config = dict(
    hidden_size=256,
    norm_place='pre',
    norm_eps=1e-06,
    qk_norm=False,
    attn_scale=0.177,
    init_std_o=0.00309,
    init_std_up=0.0219,
    init_out_by_depth=True,
    beta1=0.95,
    weight_decay=0.14,
    lr_head=0.00515,
    batch_tokens=[65536, 131072, 262144],
    max_seq_len=128,
    max_steps=4476,
)
Each number is 128 + 24 x the weight over its row's rms, rounded and kept within 0 to 255. Layers, rows and columns count from 0. Numbers have three digits each. The size before them is the row's rms in percent of the matrix's.

# up: layer 15 MLP up, 1024x256, rms 0.0802, rows 805-904, columns 0-63
# down: layer 15 MLP down (transposed), 1024x256, rms 0.0743, rows 805-904, columns 0-63
up805 087:088095120119118131153116129163125104117149101167118172163106106118143127128099109143113155127124147143075119121057149103115113165128151174133164162105133115147134103153158119142140125160124097
down805 081:112147083122102145116117158145151144156116186135185161128127152170108098103127098117093135122131149091095156146146134139147163140140172140118121097139124097110119159103137161153173182174147131
up806 103:144127148142112169132124089110093126089088116120120111228132098110150152131136121150137116138143095137104136143108104115128140147172139105106104121142102104110105124142136115131146149131108118
down806 100:084139164107143153069117135108141134120115132121129137146185095114121131119141130092142098144124134109135122118150123102118125152156115129130101109149158120168149105145159136124121110130150094
up807 099:139109143128123144128137116105157133115090160127168134111119148137148149092096152125157147140119110094092130138079097145097142148105091155135157149131118104152139145137145095140147112140136096
down807 103:120134114158090147183123130108152127129143062111122121107145132130181125125124129104081122107123098152075119117135110107088113155155132143149154162095132114157129129154127127142136158117130122
up808 095:095128116126143118138118122144146171130105140145149147125135132103117112142094145117150113134114090135084096150130075135105128123139174171115169150182137101103090178111147153106107092112134135
down808 093:092128108129116109147103139097137145111162156097127123094155119153102081113129113088130139095128106129144107113121130109150094191112120123118113152142085109102111142142128155137148088149162146
up809 103:079142125179115097110126077118108086164128120109107148143134081110166119135148114123117125109120131121147096133130151101115106175138123130151125143162093087119163117162100138143137133137118166
down809 108:117130150111129077131163149101131070111134161122131130155111137146155108083140138152132136123162147105130170134212128128098130163133174067140109126086151154099111121108087131154129117139125146
up810 097:128129161127112132175126122110109129128102113143146108142113128117137118089115099135127085192137130130138116142160133135133165117135158125126131105121121157118114157125123145079168119138128138
down810 104:130149130098116134136129141163129134127087106128094125148109137153189132130156133168117098097187119129105074154099125098120139102156112115149110152109093147129119157171150127132107114143150181
up811 101:101125111118104208116112101093115133173128162139097123143157122126150145082131116133113163151143153127098142136168111104109101150141081156094104145155137121146081147120135129136127101152145107
down811 099:160106113090183112130094153140130138137150121124125105138155145107117132138133132086105145101139162162111083140118148120136128080099100090144149136127134177100111127135170159129109120153071187
up812 095:155114127179154117126146112108166120150143083113171130136139171114128134114104123145152161111094169148101163167119151130141132177102148122125126127133106087134108124171162131157117120135142118
down812 094:136177143108134109098086141144069137083096105143062118093116097091113136152125132134085145099173124119124124124143133117141155116135139153147130156084135139122139178122119134081150119135122113
up813 096:125098139109139141120116100122136130146120147152129122146146137123166138176075100128122113138147100133162125110139127167103146121115108092130149111154128130102086122138155082168140103096090135
down813 101:131092126145124132121142133115116130069122121148131167139107131149117110085161128132151110109100137141095133109120146126136122134102163156134115146120115133140156106120106119126081128139147112
up814 099:104107157139141119130124121132130105098124174132118128150131123162169175177142126130117134109120110075133091120094096165118136135100146137153170145102157113078117115133136132124103158114145138
down814 099:130159161154099130112127113134150114113103121092108117131089115124115117132117124095133122140113058129104113146089141117170127120097122120105112154145122103160127136120156145148142112118118130
up815 096:153143146163125115112158122097129138128115139137138103144119153114156139133139134138113117153156091087172076151136113102103133121169116143163105141157120124170129171148122111106114155121118161
down815 111:136101134115126096144102116146121123116148078109099142111165143141124138100111141116158150135136177137109186113114127151149108144103148119088132088103105141097136085115127137140127123154122096
up816 101:104084140147117168125202135133143140123086124140124141124127098134157138133138152101136142140164123116111113155104117135137120123091117154118133150088115155135107146151148093130113137139155114
down816 093:117109145123156091104152122136079175129129113097172148123117107141120071097122112111107136107101131154108133112143115123115126108145145112134121148164091121156142097160157152166123113147127122
up817 105:158153150169110124113155133125109117141124127144142145138139117158132111106123092165126107152134144098122088153107126135121139140179135137117076133181125111126136126122131122102127147170135118
down817 106:112104133181108119107154168120106122104128132102136133103110090132111135126139107115168126140106116138149149132127142145128126151124087150154142101106169185129105104150151137103138100144143109
up818 101:152141153146148144117161107132117110091123105148165113149167120140142089138123090115090138125119128155133116137170148139128116154092150101111153171104124132135049129130140103138108190089098115
down818 100:125138133126156076111143146116154145125058146136108127076160138160117130117135145126112164119102133150143142121083093112151136097134151117121079117118140118136156122114107153103088132157133170
up819 100:114090154127134158117112099110082118121133099130087108137122128126096126141126155101094158144127111107119131151111140097154116130096112088104100126106164130108116142113110131147161131127155137
down819 100:088155161127127099119108168137106128124139089074110134111140137112091111150119149122150153100074144136133100102122106138108109092091153123153100133154167134090147134130122162126132130109124132
up820 101:125114150156055151137110096124126115092107086162130116147116152103129128104121136144080133121167137126145101114160144164129110165107146165118156141185128106118142158143113159156131171103157082
down820 094:080118116121134137172159133168149150092163136090117155129137156183145111106107114103141088109121122166072124150129121125120157097144087130121125152078154188117125138100169148162075115140165142
up821 105:089099157125113136151149134137134110152114116136144121158124183107116130120130131111128086147119159100137093130131130120148129138096161159141147121119115155107124141127132153121085166130145131
down821 108:127114113169140128149119113164154137116083124099127114074120121123139121160158117085149131135099160128130140186157115122148133143131161132115140126166095126116105155123117103153145130104144140
up822 105:092112159140158141148133115140095110102152164155147150128157138112116177156106141154155135209125132148109132158148110150152124131089116140096136109180080104078107140111131100124116152121164164
down822 117:117104087124140136107168114143132133108130115158156114127120086130144132143140129165107153135085134139116136114142099165100123180079122072098121126139092102112110126129117122100141130137147184
up823 098:125075134125117173148114147110117116130090103153131092140145193131107143113130116157111143142135109118115108143129132144138125137079166134063146109191131173139110108151185146122161127092141104
down823 096:090124103129143078145134144114128121143175149110096135106162137121129131174138155129133134106143115139108165125180112150149129067154101125161108116110110156110142161154127148143093132104106102
up824 096:106144165140119165167183114129147144117146096119104132174157114111130123096124171171133108155128142112174139147120085109093178144152134150076129156102107123073138155144123110141108156092142134
down824 098:167115142098157140078074141142101113094100130104115114104117123094131120110167127071078144115129144169165111125138117141134110117142125125126123153125155156137148120148118101091137137112116167
up825 088:082138122136134123189126137123104137104135162178128162148159153083128120122125117137094144127120155056171107105157148134128101112140074141152116137139114118128134130104116122117088127127128132
down825 083:097103084137145149088115116114135102145129098098146103143152119148152163130108135135143180110117107151108159115171137167123161156115136146113106164162108110150167115117159111143175147122116086
up826 097:145070134141101097158169114127130116101147130115128146148116134152158120120112168149074151130146121156173061102142120145106143132129142130117126139132137136115182144129105132138125136124130151
down826 098:118167094156135158125116086152119139150152102139154147108137111131118121146080103114118100118098096137107091126108130167173173135138127131167136142158108164128076170153134157154154134148130125
up827 101:143151148116131114123140111092095129110097127136119130135129154144163152129108107084115131139156165104148083133145128159113143130099138110122146110117094159144136175152087156148116112127135141
down827 102:108157196147096196146119166179096118104130127126124154111118131153106117123171102137147101119134110159125118101167148101105149122132163129128145106117149120144124117143121125125125125120161163
up828 095:135152108148128092154116140128125151134096153151118089097130143083133136125120130123112102163086158107154064173123120111153120115159150098128134135149043136127099143114143091161095126139155121
down828 087:136113136081102142127110103115116092131147106116101143185164101095112138136150098133153153072145096133124149077108116142137098155116096159121132128132147130130136133146155153114156104152119118
up829 099:046129133101137155132140097111098140096148133137139090122141115122124100092146144108151086146143127120148107152119106108148136160142135152063108189122097104102096130139120126098129107129131142
down829 097:115137126122106124093096093113154135121115151162150130151134121150162154083115123094146103066150102149153139137078130151096096142126133134121134133071097096110108154147166136121137082127142126
up830 105:097135141146082138128181083124106149139148162138095152123099093109138122152112130149100134151174143107155116138136146137112117167116129130062139148098126126122120137138157089148099128108096102
down830 114:112119126154149133153122125121114072128123128131136099142125140132112137156138153142120127136160128104094151152087155163109128129116098150132147165105122115151141095123144118134140087138145135
up831 094:128131144121143154140139076122142126116065140161150141155174108151148105102146154136127109121092098101127122164114142111179154134166128112117137149099133109075085109096154072123172113147134133
down831 087:115140094134147133137098104160106145152116121109096150149138115125118176103121138181129140113160146170107155083125144165139120127112120124138107122107082182181120167160125135128089163140109081
up832 096:127121136111121132145136121102133158118114138094094119122106163153155131148138113154136112152149141086137130175131117109169136150073148120143132114149081144125105123106101110154120151140116157
down832 094:124145083122122109130100117146143088127114192134175134153097070145099116123159122097121116070113131138120112108139186122080124103142108113102149122124147150142118091095138156154135121147133112
up833 097:118093144158107157129161098100138098116134084128131189128150150103132171140112108160133195109085145116142145105132094167121127144090133149119165143159114118070131168141165134132105138151161144
down833 102:148168109147134118160141110180131114105149114131135097173128121151136113091083135137087137141180103121162147140098114058152133075185128140119103149119126176118145127113096179134126120116129105
up834 104:020118152105154162133156133147111164091123168138098148152152159113170123142105087142170111131090133106117128151102095143138151142163114115138132143146148105087127100159146120146132148155138143
down834 103:147148133127107107112135151118115130111121164082120110136123110115130173156135130121131124159160145099119133134137124069129116097132126156119140163098100130145113116137109089163146110089121119
up835 091:066162112090090143131129124092143145065133179121080142139105150159157126120058128130128079181122172117169110120115100152070136106168133122151118131152118129121139103122136128116148156143100112
down835 099:142130158136157160109112142108119144155127120144156124149139115123132115113132113117107139094125125117110133129151129099178149157101138126144122123114131117119120153127114097164165108159129138
up836 109:085135124149141131126113089109107171113100139125101114128142086110126104107100121133124107128112115117139119138110089102140108124127117138115122143141085154146147134107157101117128178118112129
down836 113:111112126105131093096108143103129176125121184133155128107104121111137120167148130137147140142134121120105101135166108149102108177115191101156100125128145114121071102130127155094132126137133100
up837 100:140119127132117132152131089112146139146140155153162164126139132113085132124082130154074149124166134111174140154131120100106112150125155113096137113152113163107099156136123134153101163121182173
down837 104:162135157085145135122168182120144126124123077094139153115143093125147131107135101135063124126115090133135132154123118122107097114109147115127130122147121107128087145126133137138115120137092090
up838 093:104154102113124145167108106109119159094070159148083139132127147161124116138117119123153113138123104143175131154151134107160123111157145138112108164166160147147107105068126114122132107128114188
down838 094:135090132130151111141134153121134130120147099131125136113095127144126157103088138155107127108139103134114121130117133129126149139151074125099146181151153152105155100079116101108127164055089125
up839 103:149132164169134108144167121108105125145146128113110131125128121120136122159143096114077132162139124103127091207126087133133117131055106164135168129182132135091154114138116156132126113134116118
down839 109:157117135106148146133149139154112082150177145113137128135112105104095117159147127081142143178134139132121130166098101067125152120149110117149132146131162131144155076144157195120130180135153132
up840 109:118085157112148122149126112114081109144134158112084145128113138110152154128076116158126145131124144090164131103146134131101121182131142147119140100142155113139101137155143096100145097121111118
down840 112:160170128107102093135145182141124078122092128136131124075119127127161107145126145115125152158174153168109118120162115101171129103107166089160074109137075120098147090151139128132145153139115074
up841 103:124113155116139122188160119121098143114145140143048170115143075149105118098106156153114178107081086121143102145179136139095111139093124158132151161133137181094132124166092119126140126129138121
down841 100:109135129144142156124113136154132134131121129096100134122135079130135145107153164104081127136099123076108146111151126111095081171114167115104159153148115118138123114124145128152103116133110159
up842 107:117118155150165158156142113094113114137119146162126152150156106106119156095108090159140138133122114114156096130136143134100114134139135108127176110162091112144139099142067110082134165097117107
down842 116:124125122116133151157108128131095121118127157139137136127127080112111105120150131116163137140095139119145157131159110110117097113175130145111130143125121101168139149156109150104149168168129117
up843 105:145119125124111089136150119114132097149105111101107105158110099118159165119145118119133138149181129060122107125117106158129138134135095144116098103147081168147159178100110057087098129180104125
down843 102:101146153147166109164141144171105166095121114136117086123127153143133106105101092145141096113168127096111118124141181128105148155140128123156099155114109128135170178120114121116120144141142114
up844 095:093103160080072088144110132153092108118140135138115114151105090109138099124125114117117110164116157091138126165094140135145064144144161136163138116179070134128104110114124124147098145133118117
down844 093:156123158140130114122144146119080141122094150167127096094099144126114118097142126099104113120096141146124115155104100096093095133128131094157131153139159121087080131126121138141179133136127157
up845 101:151140135134136194135114092086113141155107078136127147145141118128088127125111112149096161107131060110110116113131162139155121166072131129089153106111108160131108134092147124097152158131178150
down845 096:132145131155157148133124139165131135102090110135160135138173147153115133121133131096120099161136140094152172118193094137141138110108141141127119135118121131079171111128106106081132090127103067
up846 093:050127127156112097153136143159114170102120118164135102135161108113201112143125065130172090157173112159117114145083140135123101138158100159135141084125145106102110156122161140174121116143123160
down846 094:122153150177109153108106112156140134147095073131126151122144117137129135153133137144112077152126171142133145120143096105113160115111157150099119129116192109102103129169109159057154113170136117
up847 106:129121129117114156124130105104130140109086151152105128148139157112132120155119115113143129122128150045121145119102128127136089109151125126118103132118104147133136099082151131152130109131131181
down847 109:131110103102136111139192114088107169108142092129136090106114123128146153134112121113143141135146162133169141195128152103176069184124128162103185118165159148137136114100144098129177106148115129
up848 087:110150137152129108156134147092146145104132141127101127106130129095109142133106148102119116164141119112149102135112122157104138128111135099092163153132137092068140156105138149109157127140117151
down848 083:143143102129120127095118139149127076148089102165150068136161151121158106120125108113144115117142159134133135108118119096158158154126118122177096113148143151140141102197159140106089115126106130
up849 092:123091107129114141124108080113151136148146109116128151139160101143137153116124165148161128149147105126120111139132133137136162174150099151136119136123123158085117123130133147140110165119097146
down849 094:140140136176126123113125178145105148100101117105115120111074124086121099114144114112118114140138141153097160159156136109139110158144084118100115121081080124125088126106122150142112159136129113
up850 094:102098151077116110185092116103143096091154134154158139154092131131169127126123123124119120142126091164167134130117147164148117138114135118135115107173136147082082152160124115137056107122134109
down850 094:149139132122134148135138125146130142127126120132113089125169108073105166148126072116127157130121117139126163120147100101154128141137121134169155102134146123119064128115157130139152167119135120
up851 091:088106118105088132133126110157102166120107113139112128130128151148126137136072096103152145131147147090150140136123104124063076106133101129101128115159159149158123100112113143115186134153134187
down851 081:156129118110133081100120125109151124114122133106152137147110085178138143164143129120068139120124139100124118133165150130147140132131143179171142140118165112108105129150122117101118106141111159
up852 102:126113139139121150155121101113093111110104106150145121118201093114097159138126054133101168137115145123099091121142133174078115148091154173077137145155137097114155125156111099135128149120104114
down852 101:137110134140124125108110151173138130081146133176082132157137163156129107110081140129163120114109132132090133153159117109156136124136101100154111090133158129129116130147161172057142096118142117
up853 095:133140138113098135111094113119105111119121115150124122144142164128150081143152095149121154118103086116100105144074097150122131160154141162150117143140084127111142157108155111129121096130134150
down853 091:127117107099142121148128132109122126151148138129110112126120146146127107148180124072108144117128108141159149151093127120097137145112123104150139151148141159121143114115146149135162071155131102
up854 104:109159093144111160128139112092135141111115123139113130115130132128150161142078082171146098149144087079102136131142160133137145156123159124121106119134101157116111140164127147116110143126148114
down854 111:158121127119156096143137101120122174085103173128136147138129164102125129126093134144140096131099132152127108136102147132126090126168145121103173099162132131118087130136160162121144102138164154
up855 102:047085121153159149115148108150117091134119090124115137135134104115095159140146119122175157121152107129145146126133126149108108121101136197089122123168129124143165088114126094092100115128110136
down855 102:139080102129129097113097131101122132119134159113108151099131150114080164164127126101136189118116131119139141076128124162176142123135136158112151097130156100121151088147101135133155115140144137
up856 089:137107154142144103149141136102145140127151155151157142159106134113121118169123139110192170111121149145143125146119150130147123160104148134122142155151089128128133106116118146149092136111131149
down856 088:142156061142111143093124143101141166106125105135086138113132171126151126088137135124095127153120111096122167125120090115114109107151147150129109112127179090151154117132141123060180141132084116
up857 106:108114142134143094130112110162085151135132139131116126124171142081098141137056105159130118168137114120116094145158143135121153158147142132130121093161161116127089124119123121064119122131140148
down857 111:137105110090107166146138140103118132077127105156138144127091125103155167104152109129134121148112125163188091106132164130196137157102128106107113144153152140144148146142160094117137098127141125
up858 101:104121144165137125130131137126108156095125156141132144122126181129116155110102103133154119154101153099128141169095186094103087115138135121075104136111139160151135110127128115114102172098158106
down858 099:109164120153108171165119142181155145119120106123123126145114130133155126084126101118135100158128104098145140151151128161121164159146143125115124152129132075118123144094149145135125187160119109
up859 097:115111136177147125137120120162133138137141099156155128116170141134144142153146078128116170143084075191122103140124136130126144107134148144144170112165126173109094091124125074136115143097180105
down859 094:162134155123131136110105160135154114109120082122125114115134131110114148107181101135139120118148152150142138107135126097137171123136125078166113119138167131146149156180131146133201165121136163
up860 096:095155104124111184142121138122125121083108131132119149116147137163144155129037128136094149147151114099144113134147172129107129115141152151116142142124103161125111196104129075143134078144138127
down860 091:115130151140184091130137134094153123148142137119121126147118113110154121122136161120138129135116135119155116115101143109097121110131137145073111108145033130101130103105132158110131147084100113
up861 100:134110124133119149171129108128157134107122115180170099099135153117105134108104119118087142181080128123145145103132156095111181120091096084130128124100076155139130143130160118124136125137121119
down861 095:129134118136141119158147150181144131110116136132121114122120106106134140129106125106134112121123147136129129121097119134103162106100137146118114119107133104157145093108131112111154145182116117
up862 104:118112137201089202125130124123108153125116148111110122128205153149150143101107113121119134127108149157196092170116137164106125154104125142127135110149131137151118145133097094139104145122107123
down862 101:142145117097132087165102118133130148128106122142073120103114115135138121136129168133095130130109126098115182089142138114113137088119147099090185133136120181152133146144132168129120133118161147
up863 111:073113111113153137123104095131102119134096109105166142122129137102117134085117126118161147139164148136142112142138124139136158169158137164122151135132137130095104141133153137133139134100125114
down863 111:121078096088148080146193110119122124102133087102159091084098113110117157135149150118121125128141174114199106130143132183154169128115142137137114121128096058142164150092155153115135098154116112
up864 103:102112121120151164145110131137099144116123117144095146176126160130128124109069137142108140137103086155108150117149102125136167170120124135137170108172090099120126140113130155151123100132127145
down864 100:150111107125158134165144167107097120154146145135151155110153111126085096135139091125160184153111112109151153106119145109139093185092114091121162138128104108154129098122146117134160143118142148
up865 103:106100143100119140128143107053111125144124119131099149118169174126131112068162115139144135128137103136136125152068134127104138160132146160085119123145143110106094102155148137116115084074134120
down865 102:109112128170139127081132147177143139128126104142110058112091110120144135150128125133129124069123084129130132071176105132118135139144110124146114160148155192140127184123115161131146131122054111
up866 094:093138149104141155138135058118134145115130115171122088144141138132134132107143150129142153118170153113168122145150123166132152109110132153152116166093114123113153117133142132155118129135169144
down866 097:108117143152059096140105169206110120148129119102174176140131090128112121157124127137150140125157158163125132099175163118121115112160108101145107093170118109162120151156121112136165162080097123
up867 107:105125120154113114134110068122098145090133116129160146120112110115131135122108102176121132163140110072132097151151087145130109142141175112112144069193102114089112140099103120065133104163112143
down867 106:170132072135139128113124129134116070136136131119142192119142170177110167140138098122117120147138151127157162138150144179154088071072152119138115155146103139125151106136111123144140162120121125
up868 096:119128125148105130150106110147128153134166117119131156156150123138104117122113134136134150146114140090082125139103114071131098146110149152132132157136125134108094116111167152152120096163104118
down868 089:127120121146138149102126194129150103136118154155154119105142152140151127127110087127124154114119109127132129122124093184122107104135119087144149155161151161134122140129133126151150120116118091
up869 105:089132142136137141164144095100129110136135114190106147106153139111145110136139142148128154128141127126147133140109102153112054127117141146164127147142133172115134144154126129157077122132136160
down869 101:154105109135139125081135141165064167135146108142128141100122114130116146116125116146136153130121119163178125128108124128142112130152147144109148118150124154162160119097128110101136124170107116
up870 100:092134124110136145162142101163110146106082121176102136127158140127142109120120109110117116125111147127111119163111103151096120169107147117112164139117137134098148117097131117118100162118142187
down870 098:124110137132125133139113158147130185193153107138100090153126101121097168137121149163118100137102119152158110168107145141146140157130123153091173123116129131095172101119130122101136153114088127
up871 094:093132148142135130127139105114128148136123136105132086162163146152097140082130116157101186143140114126135112119141113156161126109119078152123082090166147159117131117144143135102132190132131155
down871 095:125114179144134128139138137118110142158149105110152170127119131134136137153133096142094110125115149156148147099081112179146150115127142106122147125126150092133122115108157164112140134118117123
up872 104:111109138151086128165132085100159147095129163130096109136128160145124141127093140118108146140112134129153149121131123074116099149153127128123167121133118116082104124133119143121132144175120090
down872 100:146142124092139110138148124109107135152126129108082133138178112140087122080148104129143115138123125166093139158136173126098144149102138128155103101146113102146086164094131150124126162138104114
up873 108:144101136114099146104130088146139166129074088127089142097158102119126127150120105128129081160142134117126110145115139168143088188104149157135121115092100139112129136091131125140133131161135151
down873 107:129153055133118140130125130158096139121146110114132110120144098119159118087198109101133162140139095125129149114139132117143112134098115135120130153131119088136130113118090184161153126164122104
up874 098:156095143103132087181151114079111141153138127121109140146103140127130170108089100136119133149127110097136123168152140127110109131108106082121102114095136175134131089118121155128127139114133163
down874 095:158106124176157147100162120112106145144131140121107119133160176087141140136155147141180160112097125113135109124131104142161139126110163115107105110141093058103185126164141109095146098153125110
up875 096:115120123122130142128102139168108119085059096161086122102110198119118119153123107132101179166085117056138118138130168136154140111067122143166161164135134174127113128102084118122107108164123148
down875 093:137098134154100140109156117092151107160161123109140133079150068127144147086176140093159148133142104145135109126130115122085109135133142107114149093108145142117136163123177131133096165102121147
up876 107:144101167107119083128118091124109122077111121129142106119130128084117110160086149127109125162123110155138123127121106141127125126130138170088139116152115157141114144115123093090115123137101136
down876 106:144108160143134138088098133137140090081142126146124138166111115148137134132128107107146152132139105131175090157093096149152126145124159137137137074103128080143146139067145151125115123151111137
up877 098:144165137132118128131120143068130153118107121119160115124166107131105090113110104122089147130113168099148074135124134131131136147114157132113110095157150156146151171105124138147136124111164117
down877 103:138082126111105113126090123124087131109127099140099150148128145070123135129118134145143139169134140160140151123145124132140150086137109120149111159087109107114115135145157136132132161096109086
up878 097:105154109098079091135147129110163171119103162145142144123122132091169126138094101127104134150136137136103121155142079125112112091124160190120128089130136132141108129136128129135098117135123119
down878 101:157096113180164143122083106152140140102152117161152159116113124097120128126134127096089079111181122095121126137126155111106117116176126117107168148119138143136136140137110143134138117143143112
up879 099:111130154137125115167097133136125143127119099157147091140138143111148137126102131155124117126111130147071124132134116121169121145136095152112109101145141146137114142113151101109111122127157116
down879 101:120128102111158136133153085109116143131157134119140098119132141130129100148129149121162134137068052125108115138147124135088128135123134141144153148131110152140128105133139143141176124152151168
up880 102:109132166165120129132159118131096157113128123121114141149114129085186127107083122118078132168191109107139113158153120124070079164099122114081111126126128140134124202108123126069161134115168125
down880 101:122154114142137133101158108114169153145157101167133114119134116132096119168126155132097109143124162126106126172130123133168114139131162131138153106102110100113119139139153161143141104163092159
up881 101:132146126134102139161142136112158138119111111159124113115102149163159159155129087162182087137111165123138107149113140144140104111109136148079148140117119186131106144124129088101138141092172139
down881 101:121154117111104092107138127102114133088112116135160147066152091109162106136146160119105146156104117115118150126170130106146133119146111113121091144115140143100084098115136096121092098173129094
up882 110:138156128125126138132137094080127109110152100147116166162172118158136123115125160143114138095147098125190110123108129142107131171097133104119136120164124091080116143103132142139133147077119073
down882 114:155134093130162175122136132123125142141134126119087117144169159157129107148135098122117103134151130073107149149116159116141122116165160088124157140142095161171077115138144122097127116085086125
up883 096:135099176171115178154168140107168131118127122119146118128124146155111118125134140129136174143153112127149093148115125115111121126117118165072155155141109166123166167142155127109126157143114101
down883 095:156117094093171084170116152131128117183125086136110155090163106087119125115134096136115139136121127139143137098168144125147103127120125117156142067110119089118128101133130151167162088139124126
up884 095:120137146158084116153124145150099105130101121125124138134158131095166147124117163121121121137126127117079107150110134148113125157111108132129091113132144184135101157153114125109093187143089112
down884 095:132087141135160137158140111130144094071091102110109091152128145112121133098131088117173147115114147140123139120155144112124149128143109137114139143124138104126109124106116144069109096112189145
up885 094:112089137130151139106126098092105159170129121107133184120132092146124184143107113143086134143100100102112135108137109112147093169154131140125135124154129095143106142110068088146143184135116137
down885 096:139128135154122086140113159151103088095131114144090111142151157125111111100109103125112130159159161118131168142098134159143135088109163089131098144123150129152142092133134190132115112131152119
up886 101:126125130129098117144126133156102156136129152135106117130128117079134078091128133127138118156135122117178102134173116129089125126125061131121126136148144174166093132162131126135113169125114135
down886 102:088123120148090096097134105157151130121139126122120090129131188133083149141137139118159119118127114174102121137109085129111189123089126159146134095101124144125111081097157151104128111102166137
up887 098:137083124102165138168113093118116153139117076126098138125136134105138116115134104110124111147121126086127132138104152114091152109130132120096116120110134130151145131125135098133128140105128151
down887 090:117147081138154139136159119162132130139161069142138121100130144117103154049132117122099131125136149141103134127162129157132177116070113084088104135162102068137129157146155124183143173134122167
up888 089:126104074110151123124136096092120106150060110130115127131176099168157136090147128129151135158137114094142117103127106159110137146125100083105127136138130185092158159105140096066111165166123135
down888 085:154144079111106135159116157130132114106176141101130130122111143091163068142135152128091101124137095133110137119136142128114125113151157120192150106093137117193127182134093123130123143128102145
up889 105:105136173168148134134177076139110080145131117132099132144150134152135080135128139154108150142162142125149087138129117159119130173138139142123134078159124175091157148136089136125134147143102118
down889 109:105129131090182133107123169114112111086150141119130133143139156160112111098139142118132133099116121127099141121097188073107126119129151158110148115160156145127108120125123129148101105152176142
up890 102:094116148119109122170131079131105146107147113133137110142129157122146148137149122149162147143144102141146155133128095117122133138088144147112124096139117121087048126103130132143055081132131163
down890 109:140155130165124117148119114142116148130131161099144104157144162186119102110124138132104135124156148115126145115122129143113121134111148140158157111143115156165111104128111117074118099142169123
up891 099:117104126128165099128133126098074121111132099120124135131133091139192127147119139160126118189138110129118125100128103124163133177113110105118143134173091151071078123117105128151157112131160118
down891 093:131101172126098107125164099148132132092117165140123140150129116080099155094118124079118117118115145164128123127161123127117133076146149137094133120072133137142123124117130169131113159155112115
up892 105:090122152132063151164162089122134134154153135142096142146129156118129158164107108134115139171146168113197123140085152083133116144058129112130145132122097133129127163156104105106103131157103076
down892 106:118161113140140105147115166127156087112209112118136121134117108165134116141150119125115109167110120105121134142134149126118099158133141085119159105135128132138150109131120131097131133125120143
up893 102:131124135131171136146139099119098139119131132147140181127120111143179163082107116187105073126172093127100145158128137115132131163097145087137140120128164148101088123130138105138113153142141173
down893 096:130116155131104076108159094191082114123129098122121165111084132149105106141085148107103121124118161127136126077072093150161139112159133144089095124103119109133156130110162158132133152174092119
up894 099:167127131132131142138106117117131096142123123140103110171144136098123166098096105149101106158105116050114132136115115076097150123097139134128099135169141139133110078143114153132130116110164136
down894 096:108103144112175123109126131166138142154125115099146147104129136111132146135115154132102086125117168174109121100107103142199127126138109143138124102114140152119132139151103092100117143091148129
up895 107:113087125145137143150130137105114151128108147153107134169162156131114150123131126131126143117170159112132134152149147179184149141120120120118137134099128174123110149148135130118123158116180119
down895 117:111128119139130113137132165137156084106159117156129135123148134087110141112146147127147180143115120155092152095104170122136123144114170144191174125114142129129088130156142146145114112144117142
up896 094:138105103132143141139144138077118074107125150152099153145137149139136133088117137139140151162134136112116136141131151110120129121108140162095146161110116155137133154136110140088130173151174088
down896 090:123096121083170157128131156109100145170114142077162118143151154135166096126130132147138112119154157169112127124164120090156117119134102093158118132142155130119092117152138171110164124114108114
up897 091:120101102112141139133144115143146139118099104157141170172132129104167076144144149134119143133107120053149116142114142159125143121122100140153092189081117140138122121122141129134130153127140106
down897 095:142115124149115149079124116113135115119163112155182134104105118127130133124112165096105132186123148089098129124110133133109099151140186138131132123130149120122140114125183131096138118189138153
up898 102:138125129093120135154143101105091097110150126112118158144115090152137167116107138135133147136141115089155105124098153133126151160089124119146141138125106158112088142135146117129108143130158067
down898 100:158116127132106186117112127145130077155155132134121120110126128140180125128135125099137103165122115131147113089107166150099157101148124132127143139138106122111162108086119107112148133117106093
up899 100:070127124108135129131111089157107142146151121163098128120133137127129094158062123147137183154110139081119140124117113150098096132100122145151117121135151151115103144120115113100070120107106135
down899 102:126087089149095156103133127148141111116109093076142154139168141146116150113107099083091124115128160146136125107104088132101132135143150105114118123151099146101147123187155095145129109125116124
up900 084:117119115137100171135102098138122131158133165163109153129142140142131158148101168136137111128085125089133156136152140125102141141115135142159118125117122137065100145087118101184144087133162175
down900 077:146151155128151131155148145136138123199166119102129118097117136163090103154149165102100153155158143150148110135119108161074121122123124123150116117159129166154101125132143175110139163138137121
up901 098:089111119102131156148134113127093107089114144116107163161152121136159125167099149120148107151141135098156128106121118173110101128129106126165169143095138092113111125101153091154156117127154180
down901 096:124110165091106161127147114119129165109144129127163099166115125149139141146173194105138137170202085133160137116114121115139147118101172126115149141159191112128136174097114105129136117139120116
up902 101:145102134145070102117151118133109161160120141123112150101145128094165142111112093113124114167149159090149087124111134144096138141133122137068106141104108170113137112127107113112094101147115104
down902 097:120126112101149126145119119149152118118139130121108133135080115101136127157137094139138120151131136101157105118109139103121114125146115124150120157127083134142150128105114162069111084091121097
up903 110:109135125170124157169149135137115124161125136122109153177147174077137092112068112154143142148147129107092126135149103135120109129106101197124104155158114109156163116093142117099129130143079132
down903 114:139129141165154125106147161130145114156143137103116129104142086126147131151116123127133108100148123113121106126111127111117159114142115109150122131102113112141149138140078122131120114158165142
up904 102:119102179131141103182158122133122145183089110130099133134136091140125106133149168147131145139159119143116115152139132145126068135114073153135118123124152163095163104138132131137131158133106175
down904 102:107125119124109126136143144141119153148088165184117150138144127124092153111128147115119120130105132126139118127106139139123145149113131111122112174141095122122108130063134118102106115168174133